python train.py --hidden_size=64 --num_attention_heads=1 --num_key_value_heads=1 --vocab_size=2934 --positions="learned" --qk_norm=false --bias="all" --tie_word_embeddings=false --init="normal" --lr_mult_down=2.0 --schedule="cos" --final_lr_fraction=0.1 --train_tokens=152500000 --max_steps=9308
Each number is 128 + 24 x the weight over its row's rms, rounded and kept within 0 to 255. Layers, rows and columns count from 0. Numbers have three digits each. The size before them is the row's rms in percent of the matrix's.

# down: layer 3 MLP down (transposed), 192x64, rms 0.402, rows 18-117, columns 0-63
# up: layer 3 MLP up, 192x64, rms 0.368, rows 19-118, columns 0-63
down18 090:125117104132091111101111143131128126140140166126136080164090181141096147092127138144114126144137098117136118134156110125111129075154109128138175125144091154085119180114147175109134146122145143
up19 097:145095125135156147077144104102083170140116146123158126128142129158142114135135104102129107144153162148117069115142134101142141130123123117108143105140130145156109062142080109149133125124147184
down19 111:108124143118128108089122146123098211110118116086139166116155128160118131121134109149100136101115090149135130137141074111168139125139133124119089147110109165145105145158153145154119111112116170
up20 072:124100143130079191103143120124141148093092130131135131134142169114102136113080146105140159149108145156129129144124113124153109121119090169094120165114096121126120092113103100147121113162174154
down20 072:127121137136107112137122114116108152129116177127119094092127074173128117175151095149135119124140083116099110118128188130136143135148163115119140131103155086106129126176111113105159142133175111
up21 114:123154160181097170112166158150109136105141120124149112117122126129116101101132141144120111135129171103091120116147130140098098104131141144146152146110082133165099121124130139199139131093104087
down21 103:124149138118158107086158093134126135157106104115174126170119149100125090087145121172125143117129142110148153151119120134083132130113165117135155137155078121161161155089127097097109118121103143
up22 062:122129108143130128122176139134126108161135093113145108111135133176143097140126111113114139141136128125110132123114133112121114175136081149089107091141105114117135126098070103111175165143166191
down22 059:130148167115143110154121136133108115129131165097136066148130140148153080118128093118103107130095116123140154156133099184157108126116142127145119168108113137150155140129061147104152151100115136
up23 092:126172156108069149083129152139127146135086174095104095163101109176138140132144103094096158201160120123132143105104127144143127130117120117116132119121107120134112124128137140117142156140139136
down23 070:097095098093142110133139096130147158121095159132097076161116134153126097134137147101113126127151130120147106150117110104130151165148145114144098136182135165124139143103183137092119161095099129
up24 096:134113167116123129130125110139123126110133149135109123122162133139145089153126172128101142129110122138124140106143046072151151092156119089127106136088104134143171116090128127111173161148145121
down24 104:114124154120136116184155152090106146100103102116094151135113143153123122078117104136139148144128131142142167107137179144129138070161086133116097092155113115122128129101121160120153121158145162
up25 119:149140157147103154123144126120114060139112146162098127138122100115159084121116113157139152122130142136142144150102160139130124100112120143085096166122123114087100133143084136141122184162167128
down25 106:136074129171137168085112101132121122115132107086135116164165153139119154156133120147123121111111126076148143116131134152115104183119126148152153090147094151140117146081139129118156097129136096
up26 091:108155134168112150117167128171124136132092103148129152156124140186128090139142137138096130141129140134156148093124121110155087157139107128122121081149096125110127120107116111126102080165184136
down26 126:119116109148153107169112137079117148145108162111118122093134128148151096139114149089137117112176106142114130115136076148069139115138156129117144136159162166116139176126148131091158126098121113
up27 088:106106105105056123139127105167158140183137165088094096111126142137137144146139134105119135125149123137122097147128126166131116124122104085131130127130130137131170181134185137089139142134140118
down27 080:114146096086149122138128099116136111073173148146114115127112098156101138163121087098170124131146103155139112095129182148109129135120106146102183101121164121122103117147139138162134135159133132
up28 081:126124149117172117070185148129157108135127134148112120110137135102128103167136121151133088111141138116119154135126103132126142151116101147112088128128110135148145203118071097129157148111149156
down28 091:151132117091078120140117101090142138130179165131114140124086123095143127136122121115155146135120106113118142108116107155110108092173143133116138170130166146139115100164205126122120111116107149
up29 100:094111133157122155111132145152138138159123120126140176141158107120117164088111081122147120108142165132133074151122110145100154106125140101149147135132124184135102075132142156093128110107086120
down29 110:130136118121140115118145135108141122121136089148147131167089196100109106087093099125153144174105170119090143113118102145137115134120122152129126137175115167135113120125137156140106112139086178
up30 110:130119148140142094089135118182142162118144134118107133149118113138164134130175160112119141092121088132128125133109098108117130115124140196086091137111134145146155132120109081129146175135168150
down30 109:184184117147106171143118149093110120107099104131141127119151145151071120139103106126100152111096158104121099139123143113155116135120110079134101155156134156141132101130171146141156112116145134
up31 093:150122064133112132171166121159156097148135136140155139101124121115183091117150112105142154111132128142102106117114148161133098160100120107109133097136105125121150150142166108070123101139156136
down31 093:133135173133107150076134107113129090151133085099132139156148168110140160093152166128153112151113127111113135124127096108100115137171141150120121122098121124110123128130086126198122171139114106
up32 069:100114104157102142131117097149103153116106117103157102121128171131130119082127157096113120160105129121134122141110158117162121121152097181143120142092108102183113110108140112128146140196134152
down32 075:172146121108153143124177104099118119125121100131110156142134118120124103152106098110116128116144085188148154093139161112095130149103139117105095145143127106097143153149171091130105167106130162
up33 099:165131125142103141132154094148153125107115169148112087126080129145138110107118179102088123159149122116179138089130141143121114106148130125116145145108135094142163098092146137104116153166115085
down33 085:105124131120120080143139117149072103171145111127158127098175126114158169120123113112104128124168121116125122153120099116126125156092124143127122146129112155129141195170103117146094101104088141
up34 096:140125166147125135142148126163121136178136124099142109141130119105142135105122128138110128158179132130078128134130112110098146149114106092152178112085138168108111119078119110075131133155082151
down34 077:105172076129099152116133096095124145092075128132114132146110123108169117092096147175134132133139136121087144162106101144100101172148153132120108160144130162128140109120164143138106144141131112
up35 097:149124121135136155131127163147146156149118148076158118116119172154141142128112133116149142153126135102132101152146163141108162157118089090069168127118120142102103088112074106114143139138096109
down35 122:109120150149079109122089137097113158106095121158143140116163173112136117128119132157120116082128172171123161125132072093154111129124129146126133153133136115157098087137179140104129136144108139
up36 088:100091137130134127147140113109097126163175130112105135104108168140120118064075124158147078126133153121128105125107126125122132143173151125123139128144103119141156106140132165068169110139135134
down36 129:120125122167153085125144141148091166178144109119108129138108141146122113114154134126133136085109120143082145087118101194132128137182140120121096113148109100155126122125108123097149146179131122
up37 082:110142139130094125107166070146092128126116171111138119138085148160142118127117112100123119151128123145121138134120163175106113099113067168135103113116134134145182139102165123140162113153149120
down37 086:148115084075110122132126134072130124153100128138163106130124135102154155175111138162120177162091104127134164133128146158139131125126105156166150137099110098109106108107141116153113133123166098
up38 107:103173179123109136147120139165113173139169115083104115127130067186139132091134122120131108132147109122137160109132136153148144130117169136111091113127142146146120149137096102123089105128140146
down38 107:102143143136109166126156182110130128120141048130150114110115114127076164142125167109121128123147113106153123128169120097125116113157158129143108134097113145158143134099151127114151094128137078
up39 084:098091123133102179094168123124125144105077105100139106138098112127151125186119120165137132155080146107144111148123130110144177152133072136119139117143101130107128130140108116162134128144149152
down39 086:169173130139127105141145106147154111128121120147130164132149093151109115120153135126117113147159085145130163091132130100156124150072130152134134136106126106156098133117036115146102139138134123
up40 121:171135174140159146141132127102191123124133141118113132109131153133129100137136147129133080150139157109151161127108168128074128128105125120079133170169116141080105126117086139107121114101132127
down40 104:179114132110148150099161101131113091131125094184113135135125135144121098077138096122082114138155111132137125102112119129177133094113129140166099150153097111113153129142154112134127156176120152
up41 108:114117132134100111118103178132114154152163146137138094123105116106134162133098152107164091109118130159168142110092137140083104092132125170096097126114118143143137124156157140126155169165128087
down41 134:156120162098171118177093150147146130129176144099116137172127124121120108130128107182132094136106132102139138103166101111112162137126135107128134133131099123149128127108067136142116135114156073
up42 107:122080102148119152112195107128111115136152148122119086137085122120133137130118096146145106161102128125113113133130164160123183132154120121123143136139110074143151140152075148121110140124178138
down42 091:168122146116152181149132111123164157119097077159157145144152104136139134081131143089136121104134156101126119072114140118148089125111153155140124102161117127125121107095097104123112134146161158
up43 103:097138123113132154148111158099157137149165148108153120175120114108092102126113135144140146114156135094130118084132101081105129144147175159111128148101127156104069117126152120147156131139109079
down43 121:095115188163131107109132125165146129125124149123129128124119178133158140102131133131107098100130109117164108138130141176103144090138092112139130119122167067150153150126089127122101100131112174
up44 100:127151134145110111134127166124130132156142144111122109139158113136149135121135108118151207110136134162146124113111131113103170169104113075103109116146132168094101114139086164110155143091132091
down44 091:121144156145136125124135111106104093138073117099061135098124154129136090159115149154119105143104127123078153130129134129100087122163138113148166107139172114145154146145139126113128170159128160
up45 102:182143134114142136135164115129108117160093126112139077064127128155151139162121102128087133144113152111126139149129130106139132138129090147103088097107116097152109131123126098121158137151152190
down45 101:111142114127132126164114126145092130139114131133172146125088135149136096162095147118093137129123143151136126133102137133109137128129148115100102141135153150155142133104204102116167090069135070
up46 115:172087138123124158120148054137111091125138123143107127152127108140137122138108162133105118174154135133116135149078094136106137117171115176086127115157113112137133156113147148152151124104161127
down46 087:128164090133131131103123114160132145123108109157175151102121063133151117110170120159139133161095119133110100169118111088164124140120137116123141133083141078091138106143118132119131136155162153
up47 098:142128139150113131097142127153086106153150146156102134177122134124132140135116137167112130143111092106150156126085156157138122172099181116101088110121147097096131107112106137150143128184129092
down47 105:091154156114148135136148114146092168126142192111155118127136121114114170099116122116143090134156110117173134133119117084061146149122124136160134139103120121139138133143132125136104091073128154
up48 102:128127141141184130162133138140104177159128126105124092171125126127174105120129140168137164112144104081105092136111120153070137125135126123131129121156147129118110139101075141124134081144141156
down48 098:104137143189138127105099144102114119129142098153082090081135151095132159112142170119129133117138112159075145142143144155168121147149154120120133111137077114137146112124147135134120159119090097
up49 114:138107095173126121129147114127096136142160111122103071140112150103124129130159165157145076172116140106100132093137157168133128126111160133132137121150132119133134161071090133149148118148162103
down49 091:088144129079137119129151156111162147147095133135120128083091106109121104157169113100117137138142101160097135118148121095151146106155135134125141169108124097111103126190118124107151155147150169
up50 082:120129110141110146141107162122121135163128142113082141154096111091097143123097142149110143115132145143146107135102132166118158131182171106108132166127156134130140085156127158141177097120109072
down50 086:153112144113116141142141125134146139103135099125107117125087082131112158123141171166162075126110151134116087128134161147134126111099127156116106107113151128142145103155095130194117074137156154
up51 080:135123141134141145124152176099181095118134159134125128078154141121090086137083126161093118099166161140154098153140112106143098123120124127141115152097136141144158083129133107128096110162120137
down51 075:145111103097165095129137151137132095106152105137131105079119148090134160177119135165123085125135135144117121114174153126158095140104136152136128130148152140137132081122183142108088094145119124
up52 101:109172124152079128151142148110141129143119133076087144130125094134150132113109095160104148118149124161132137082140077119125124117070142131127114094121140164119156110155162115154136120082114137
down52 097:139130077115105145166109141125145154116177072164094121181126126118156120142121115066141169112122157086134101171109117116130118138140132107088142135138123164113103127134134118102140119125133135
up53 083:128127156101129137154091180142123122157118187090078140110149083133140118108115131084143119129132130128108113132160089137121116175116155107118108101155109137150134115158158125105159159136152099
down53 115:127123091159133135107151122174146145149128158140131130154112149113161135170135113169091090120085143135097120141150115075116140107157150128108119153094081114133111171097112138100099126153108139
up54 131:108091091144145093136155130154074146134164137107137096164126147103162128125118137121098096144068108150099149132095121158114143157135132153109152139134146103133128148145112108121135117162183156
down54 106:152144125111127143131158094080183123118126114157123159102125070151102128137152112152147154133140110095153125097153171118151125106125087131122090127139114157120158132087066135137127144138125140
up55 105:145120117104149100121155162154142105146133151138100105140125106091153128114128161152142147084147080134145171103125159140126099085119156121070105148137115131157164174148110115087135141134112131
down55 084:158135098113115162108111101128154151078154118090123125113180136148109106168126085113168132128098124110153124162137145118168116123137109159137104122130160142114114135094153092124140074138154152
up56 097:092152130139091179118165080144156130149141143077139106133167136113145130131133131106145154136109148121153156120117117103143123098080130124142145121147132156119119068068141161143117129143111154
down56 081:081151141126088134157129114090144109143146136142147103093129068114160130134127128117112186139133156134135148114140119138124133132128156084147152138105119096127144186113157149092115133068137122
up57 088:151130134094179103155128149106126111117119177114102108149138151105146143130103139153138130122128132086088134141117077133094159130120192154146113159096134112162152139139144078103138100130123123
down57 087:167151149110156123105162089168108145141097147125123130118135073094159134177153113138134111113154104124144132117091129125110091159103077157134165105131086132090131136161127143123135119143140117
up58 114:168112144112116140108150149111107133147116108102118110093160116130159123152139139096150133117081148164152107143145111112097132182123108050086140137149162152135092153139126126150158131130140134
down58 094:146128149149082146115084092161081120093189168123132126145106115143100129123125111117151122128143128120105110121125185115108135152111102165147109105083102122143155135171134125129117166142124120
up59 103:144082150130148146114161143124136119123128149092122112171161110155149098118084082128161135113188139102098124120102112132105124112138136130096123108155132122163162083160110119081124150141117149
down59 113:132129154159119093104138124154120167155107167128115113122096169133148119121133126132122141095089126152131132138167101145129153120147114136100116109133127119116067119072179128107133186164098122
up60 092:150112122154111133146127149147111121169127154121129105135122122132114141125123145162160131160149153130110122146143193154109128130116099142128163161097083095131138119130031115128133120152163117
down60 082:111098114125088171142149121092105119185146123126167071120120126140122094138109108124089134132104157122107127160126087106125145155199129126130137137145142136137160152138086140118118162115133135
up61 125:076151166126128164135151122144191140149121156131157116098107136088143096134164115093086108156127135113158155099111134143100122122074156122118144158174113129126134096127122140109131109123142120
down61 127:130116154140139167127154116131121149139094132119138131081135123115090113096137117095102114130161149133154141113125128169155138162135103158143091156103149132083100122138182104075129110179148108
up62 109:105107141094150100138176117148114157141114137119110100163143123135146126119129101109113106181136125124137133096151159170128132164132147140181107174118095067130139128130100092135115124155156154
down62 113:120149111156101137100143141097096117113106151119131173150137120130134157144160150166178154095096105079117160150134117085146128107128142141076104113104141135126100148122121140133118142169130080
up63 095:084164100145119094097150126172087142166135128104153147128163127144154123112156150165109120143129132095115107112110162138144105153142140098105136089112117149096131112173100147090165124118102144
down63 091:130150118144150101150150129105110158103150128125122137137097194105143117162092112065128110120142136128141139155133145143128136155109138160132163065143113109130146142099120101118071127153155105
up64 104:127129191165141131139127139127122124121140159166128134167161174108152083113093140144149121110126120111111159109118105112071127137112134134132107069123116116097092102146118162106158151154121122
down64 088:110125129143122186116106138098095131133183155097125125120128124097152135139101074104082160088144144126103151129094111160150148185115134146138119165131105127082110124148131139129129147118135139
up65 099:105138143184144151106130125140134169163119140112119089132090150108095095162127153123068150153131104102172138122164150150103147150104129135124123139129123134100111140144078125098120101133124172
down65 080:100123147112105167125148150155167139145113134094116118140067141099159163106157136122101125119096153101104098121125112168127168141120153126163162110112149101141107119145155136121121063123125107
up66 090:083126128157146155123146091140083152150100117121112144051115123157109113129123128166126118099139148110113088170117139143156172148173119139123103110123150127125116134101113169115141119143156105
down66 088:098139107084170144112107143134159110151132074141155128138148146100111137114096131139121139080156150171170130157158116145091142119096134146083119116143163145140117159102091133141129141094138135
up67 100:127161121135186133136158142126178130154165159116139106153090065122136111142110106150126151135104104155105095122128093123128112116095124128093145116152110138134160151124166149127110100103170144
down67 125:149153170163107124141146143111155116115134128118147130126150119119142122116156156149160103161085132080126153093080100130111141093157138080136141140163127124118105145134118129131084130157116061
up68 092:165127111106174121135141168112164134129146141142113147127136110127094095150108113137153127107153158172131121106135068117091148092155149108083120135146127138125131119153089173113150115087162131
down68 108:125091105147126078172148118123132094108129119125130119132140182115107145134120101144116097113144116114131151136109108140096129127137118147075092127137128158162133130103172154159199136089131155
up69 092:113100137155122126136124132116094094187115122127105134124140116111115103130139120094133095097147148128133153150118160119126091203120146154135093119132093165128081117099159106123169149145165133
down69 121:099120181113147203140126150150129130135127100119135182101109114110161096110144139133106111082115157135115115187140130140081133098133121121101139100105105106138146157126102134126126129155121136
up70 111:144157135140075149170111122126100167138148152115125110133121117123156114132124139101120162147132147171105134100147129112102079142126098119102127110083154086157142093168124151147132160125176153
down70 096:143115121117143140100153112142152123142107122159074127108097155155176139151117142164142061110122115131115134199139109155148153093109102122134134129093137109096113154123145106092145126127134149
up71 102:117111111157112112119119121166115109153133145120136112157151093152144125139150122164133121127149168099106110128141138165110128086160136123117135126135122179137103180112090141124184069101100094
down71 091:090115102097132147090160145083189143089119112121106155091148100154147116126131141122124135143127109117118154146139097107173140152145145139127107146151143144113151104141095116103094179122121165
up72 101:148129125127075159110170115132110134139136139091135111145134172153132146127120153135147169179130116154158125088118130108133111141129160102115149097104112100141097086083108157136141082151163135
down72 143:163153135108150096146137119076122129114153133094186120161113124150126118145150117122134106122156114117112158084128085122091121153115140133089165138143124193153161122096141107130132095121103130
up73 093:131111173103127146111104125087145099103149112135086143154118132140123085146117146116154114126137117153138157112122117119142102128134145181123067103120106127155148109106107127138122136189196132
down73 090:141143139134124131106113105175094135160117180110133135083136117112153160160095177151097107127114121163163102125130111115111127138137070115110171125105140126139141170148102107136137126088118101
up74 106:113151158112152093108078161085124166140132188150111129156119128155161122116125122136128157144127124167113111129093128134127101129061103102125143116095116119136143141157118138121141127190123115
down74 095:099144075137093152105152105098107141135112161136122119173126108140112127149118077126148132102100121145114151108125156159159156123098153105102101143136161143086117124111098105140138152169176140
up75 098:148076147134139100075153130165106150134119141094197125133138122149125103130126126106164134153099123109141107125168097155117114112142099125120153110109095117152150164090123086117107156150132126
down75 092:161093148116142161118129098151086106106111138136101127125156109129161125085143157169097092164152105110141120125116158087141175090148129131122118123095141148158121136169119139136120152083106122
up76 071:104116141129145180106101148130146142129095155145131194113156130133125110117143147174131120119124157116178169146123091074137152151097149127119117137113138172103130131124121112156118099083131111
down76 079:111107089143125121158166129137124123143114129126119055135111113130164108142132103101147140166121121126109108118115182144125141118114093160124135108136134108120123167098093111125133190183157146
up77 096:134148131139154140119141128103150112159119158087181100111145097183119121140134133150120160168136156139095108152168112156113138131124089137133121112107123139167084132087124092113096088128146106
down77 087:151155084144150137098119116157141140095108115128150125139110125135178110170117133149108135124138124151102134092071119105184145172150110147090145113089144104133130134102121114144107179127112108
up78 095:156116125153059145149105096102114135127121181098081136114124186136145121128123155136127126158129106139156170105108137108130117158119112145120107135119153151096158142120103103141133080144164132
down78 093:093130140150118105094125122171124121143144172119166155164103080145129111138153127108088131140126079118158112117092106179130121104140151114106173117105135095159142117145140075133130141138126139
up79 096:120152098127136160159114158166102167153116125114090148122139186127144141106105175087144095090096145144155133078145130097134147140136141098119140107133113111124142126159078098110129129122126115
down79 088:126088153107139113105102114142101086157114115138137133146103135140140107147133118158111148134148108178124106130149152145155078156126119125113094158106143086142144104091174085164168142120162129
up80 064:123108136159099122118122144112116152106102136113106151106158145112142107123140161139132147160143118126107139077120165051146098105137125145114115125081137129076151131157135112131118073160157151
down80 091:108176148143133095091098144104175167107118141108105109177125156166178106153138131139139098132107101106141141093120131142155142130083135141121137106130121089104111166099130113147111160125119123
up81 099:110160111100145139117140118129087129132129158132115091110101131122138176099105115145148097134112085099146111086058170142124139152173125116088124131117090131133132151114113142133132164167135104
down81 146:111126159148178132127120155114099123145141136148131135134125059134112147125111058209142109116137121135132112135099100132095133147105107126130120139122153121171117161121110112131119147151156095
up82 113:136123149155093168130138133128184133133140132096105088159166138114129075137129128115115151135174137126114125140105088094118131152109148091106164131134146161097129090171169127103136143100137115
down82 091:124153152114122151130161124137119119150104100125128105100143102098123095126170139125167142134119132119150196156126138112095095181104127116143100101089084119114101093156104135142132105138147169
up83 106:116156105133175171124163117164103151165103119112122100138127140131132138143111107156155184128126117099106125103157113153122125153078127112118130150169107110142120131126139071137092119080102122
down83 087:149150103182111099155127150126135140088115116122125197150138172079142085142109107134091092111116110151127121145125125140153129119140100147141099105071140127089138127139140126161141117133138150
up84 097:153142120126109126151106140132169156138116141122103095135089088104131104162122161159126096139129112134136163103122123170146119142113108125106088140128109132133107131116132167111166161158157209
down84 112:123134117160103088146167155145140173107121162102130114107107119150110115121155171127117153113122107142097141127085105114142106150169145128068112152128125101095126139102114132114111133172182115
up85 094:154135124159129120095157108148104138138105102098145136170115137161139134134131118141115100099090127124150153123135098104121114200103119153089163122122119147122090064170142106153126137142135156
down85 081:123153145138102118126081079137131125157085160136157114117157119124073106125152135117091121146179125104138123132135102098117133130190118117135155141156160143140117141166147099097147092108137130
up86 109:109148139109102122152117152113110129156139145119103109086122099124154162146134137128100167157074140172117131085148120123120081108113149125105136137143104105104133109139105158183151153184141139
down86 110:178126140130084127123130136141129151123104089146136135153104126104163101147089136123156096090113148122140141157128140130123140164120112166109102080154169110115107117138052116128112129154164130
up87 080:132135146118139152107158088181092155148126095151133156115115113132103099158121091151139158145132128148158136112086124126092102123130129190105148128107085168114130124133146123142102136151170098
down87 117:155088137139124149145131114139129178115132146106135152115160121121119109180088136144179123090170112099126134131128125137073145112140177099098121136149116133105114152134129140086116166090098115
up88 097:110094121162140163121141094165111158164149133114150103112091161135129119123086139144163141122125125160151131116120201154110140145083097159119131147094103132135102103094103129093134142128134130
down88 108:128104087125113130142101158129135093104135091132164127129165201115118122103134138122128126103139152156076146150141116127151137146146127075102153115152113098161158120167147126125147096095109132
up89 106:155121105121100148130154123107113138098172138142129182138140135116127076072147127139135083146120125133142147122151082064108132128121131134102091133096125143128140165150164143143103140142167118
down89 131:126129139107146105139067118107151106142142145168093124085122079166133132155130125143119089122134122107123102121128129140158113148136145150152089120140168134164116149071123122175134168147110153
up90 098:136110104116134150134146150109128133151113117082156166127155128131169130123113130163118132118117177142106139142159154161093172106107092093112176178118119141149126098130101114077105137097126131
down90 083:121164140129136153158058141157128145132109126164116092127087116161084109132117112132167108143118102112126143123114090130114105132113141185102118105136160125107153123136106150175146160146108150
up91 108:120085148122132137124165125162125168116130133137155132133139170128140116105136141126154122142109151085172153087146106067110187120125117140100110092125126126116113165163157119093129157096110129
down91 086:142111100134125103150126149119086110162128162101088139147180131113106117169117109172146183132096114107112098148127159138171101117109103099148160107133096132158114120147089117139140132115146139
up92 093:173093069126124148146132128107108129102138176167130102147117124138148139120122139147132129157141093097145102091122151093121152100134118144104147155091099142116121175125107126131150143185145093
down92 108:117131108139126113168118154122132093151123172179100119127143137178138119135120140155130085141101090098087120124111105134118120121114158101180137147091146142131106167080155127136157112152098131
up93 113:136155129158137159146163104121120165146129124055093122133191132106128098140107138125143146114138122111126147102139137114103112135099128117168151162146136148137081098088120148108087137109103152
down93 101:088118161105138103128088166126149105123142124139211130158100136152158113130139122132133155131151150102090110169121099142126106130107121139057117134125137118131124095159159114100138132128126107
up94 090:126109160146121150071160108124143114087139161115101116078108109141121087153116131161131126124127131145088135128171139161147153118148170171103137140112103118130073136173108119143111121122109138
down94 084:139148114132161126073210105124106134097134131136154130099140146176106127158148139130120142127153106119114118149143146100138149151132136098097133112104151155115092110127141140130078148072122123
up95 086:092156164138122070132128135139164149133136146133112085140090106203137126167145149096096135121103120124166105122138138133136108139143136140120091104129108113146154098128115099147150133134177147
down95 078:162087091121136147109110100133102114116174096094145150144143162136130137093112089121176129115125103113130138124140135180103125162125145163121116119119105119124085160135146141169181132106104147
up96 099:133132136164132115140155117147109085137165112142114149155156131134172122172152121162150151115143168086135124102156121162142080147097121118113119118121109095086092108074129097154139136123125146
down96 088:123131117062108134148134096135114114137127146119106140154142151167136108118087146112116118129137091137123127138142121114097177098101130141156141146142174142136140182141090148153149136133109054
up97 117:121126136121136122152129141095189115161111144189124130112108095105170090140145125099115136169127142116142139123153100146107131164126137143163067125099092142127080126115109161133156114116127122
down97 099:113112118099129103136156159109144123101143111098147100145164136131153133109131142159184131157125116103105095095157076128151132102156154113109166125136152127149148134129059107138109119102168117
up98 097:128160091152140124146128137130144134104085115150072148114106159118118137114120118141168084139172161080168145098094093138115164143123163154126103110166137108153110129115121154113129116114101114
down98 082:141127154119107152114160092136165132106110175098141120155138114110135100119118106156147143134144092138137098122112137163089130153058129161161116099099162138128129135099137124160089155150161116
up99 108:110147158120136142163145131137055162097139110147096158125097111114129110115087131161203133096121122117080117116110151163099143151122131107133126125115115119151144133112132109129144155095146107
down99 084:113154129096103158133109135144141141115114108127124189114090092149123141149130144132161157149130125129113113147097170123169180102131098117079145097128150120110164133142116102141123147149080093
up100 096:145114141141114122124148104145113149119110107138103118163165176127137121129149132133104146134104104124148140085111139109166118125114139142101089145074107106149140141133063109154146131147201157
down100 092:154129178081123163111167084130144132123110084154126118108087098117104143134127124118147136161107143108171123130101177132147132108104110170128102124138110121102144093148151139119091129158160146
up101 106:120129136161146124126147171093138131123083119119140125123178072165128119134148124108137113165187159131144105118141153111107088110132111137156145145158103183109130125124092126134141090098140107
down101 091:128123086153122146123142078131179131134115123119134127143184142092112116175123106119127113096140167140148091132085138128133128151130132096154151124134122165085153116097132106162160080114115149
up102 102:140137097101118134142167126144127127163144164093171110153142126117160150120135113159168098136178140166105167109103110135098158137067088121144135122149113101123106115096119130125087127142140114
down102 088:155160123155130166129075144089158110135135099115086106106181148142124122132097134140129146115095131126197093136131136125119126090129159098087104133144133144095131151145104125112111158153132139
up103 113:141146114160139114125138136185147142103133099090136137151139148123134058154156131153106133182130115111123128120077107128123137067131114147105134131135123173135122100084129140140161146095134128
down103 091:146131142165101146150160145109124111131134116136119139149125145104143181153096103147149135139099142066105153127135111079158109088130168154072146124141140141093119159124098122151120097150114122
up104 086:131130152148140104151150122123147135079115122113124128153065121095123094140109150108107115117156119104117149100120119140124164106132181202098129167116144120119123127117101181135155138149115151
down104 077:116116151128159140115148145117148124147175120150097098135144136142145127147117101089109114144115181111152139158154133132163163082124141106134128123139131114168092115111111100132099119151053089
up105 104:142157137117176108145116090150118108154169149127146102137164129134169094115121129106147122112129124127103116128163090171068087139117134129121127130113114129093117147102080184135112146147151139
down105 094:105139083142150134162119141114128128133105127164098127137097117111097118158124128128103126134139142127116095164144139112110089153067089108155169182131092121129155141160152136141176107100128149
up106 100:113120114116108158144105120135109148164133134096142135163159114144148147108112154151133090102091123145167182089091132115130112077131121141104135095151139139178137117107140091107137135162157091
down106 105:104151130147106062140110180154099103123140120100114129100134173115084166127122124146139096121136102122126130138115103096108082154151161106126162117149144161153134140145149164147135126108116162
up107 080:119132153114092165140154155148144139138099137098096133113140088134110151119090145085108164093107113162146141131106143090136135156106152132132092153127105102166155075136104144136168153124148107
down107 080:149139131113130098169137122103126082130128144159105118165137110179105115125148136123111168134137102112134092112124167129108129112164140117124112138134086092079124159121140136130133165199151096
up108 081:105152103147172090124152101083119124159137171102108066100088112176141134175137135133113115135109126107112116089101129166132125111152094144098119124124128143148106152109128154132139132160140135
down108 097:130169130159162142133122104071158146098153153115095158089139134125142141086130147152123128138123082122114116121089081145122138117134138133134114116078081123164142148109159099170144130148115122
up109 094:097140154076152140128116117131095129155124135105132082157089097167173132111134145095107133175139109083145116118110095177139127145106134117117116122117110149114134113082152149111119142166159130
down109 124:132127086147147116167123145167124136126156151156161099150104118099158117121124131112117072120108115090095131122115146107091145147146178157101100150140113109130078174129153131125129161145103147
up110 103:149132123127114120139144101151116112126153136128115153113099099093125114082155150156170105109175121122154170096168130125075139140130173144143140104110080146106126164085132152104117147104122126
down110 096:151169117119114144165115130126144101132115076126133138112113146129134088160171098164108089127113112090129166085111156100121152099121158104154093148159140150111136161123114140136138143118180117
up111 104:149108181141134138120122096090105169119108121141080142171149093094105101156138111111165134138130162141110145095086132172143158095130148119136126135113119091118127145132142092163106133141159129
down111 109:172169073130142172123117127156118125148128138107104139122111104166154102127158135140135109113134119133145151116167128075077077120159105121111114126104148154135157127139118149099170115143113098
up112 083:105135151144097098114127123137106135160182121137151169144108123128134106090121113146133089124139205108145135095154106100148098149118157191170104132119108128123124139129141146122126110138096115
down112 072:169063101161109150148152161137129106128115126127132115124147167081102163145098125155132083141097089155139126112118163134112125137102118130153112154105086112128144130140161091143157132129156138
up113 095:118108176137120149119119112152116158147114123093113152113141135142122083141090133141148136120120156123141152149122150154093188135113101141138173165107119156139146089131071151167088129120136101
down113 087:097145096110092136155117149171143143151088098159126106162112081153166150135140172158106109146110151113139137113140099118142130142118113110100144150135153091093120132141094118163154096124100158
up114 118:186159116112108122151107161103143139102095167120105135175131106140160150137149128097124111129149117145144125052158124118096114163094129081130150128111116151130140133123099143139139142142142091
down114 110:131120128112156084129169100127125144079092148095147179111136126136109106169147144139126120138147159116142114077143112117133132125076173142149135146107089093135151112129170152100119142134102127
up115 052:092136118163154147152182123129125137110118101092092168093142115157114155131145092160133115129165117124136094123093178080140149131115129139119124084119101103108117135141145143137141092124167105
down115 043:123116139122105168134128096123095115149161117118150116093169115139121149130151164160096152103131119178159124133137137107121118137136132106148116117092145090124092160130072101113134156103163072
up116 092:118091122096172149101127115120099134139141143100123148108105080140149112161117103153100112106096161082142109144154147156145155149176125141127136162157096153169124135115122082103100132116120127
down116 093:120099149187090112109164121101166184124134145131126130101119112146076122115139097086172128117155128153113104125112147125146124112120104171146104121142144133166098154139109141136128090154109141
up117 101:110122159144121147121129142111089149125124116122160140159126159163151098109130156117136150143121147134128104097107154115153113156127088166120107090072103097140115134122090094165140133168187116
down117 119:138109133128135093141094089157072142153172167105130138138151111155156080145134131122112090111132142132160128173081126163140156140107127101122150133086145141143141093161128104130121126121113095
up118 101:087120121157175111128135135133140107135114158161103144119133149144138116113130130156169132157119168096111105136110163124120113125116189127133148130069118113134105121120055164146103103119107144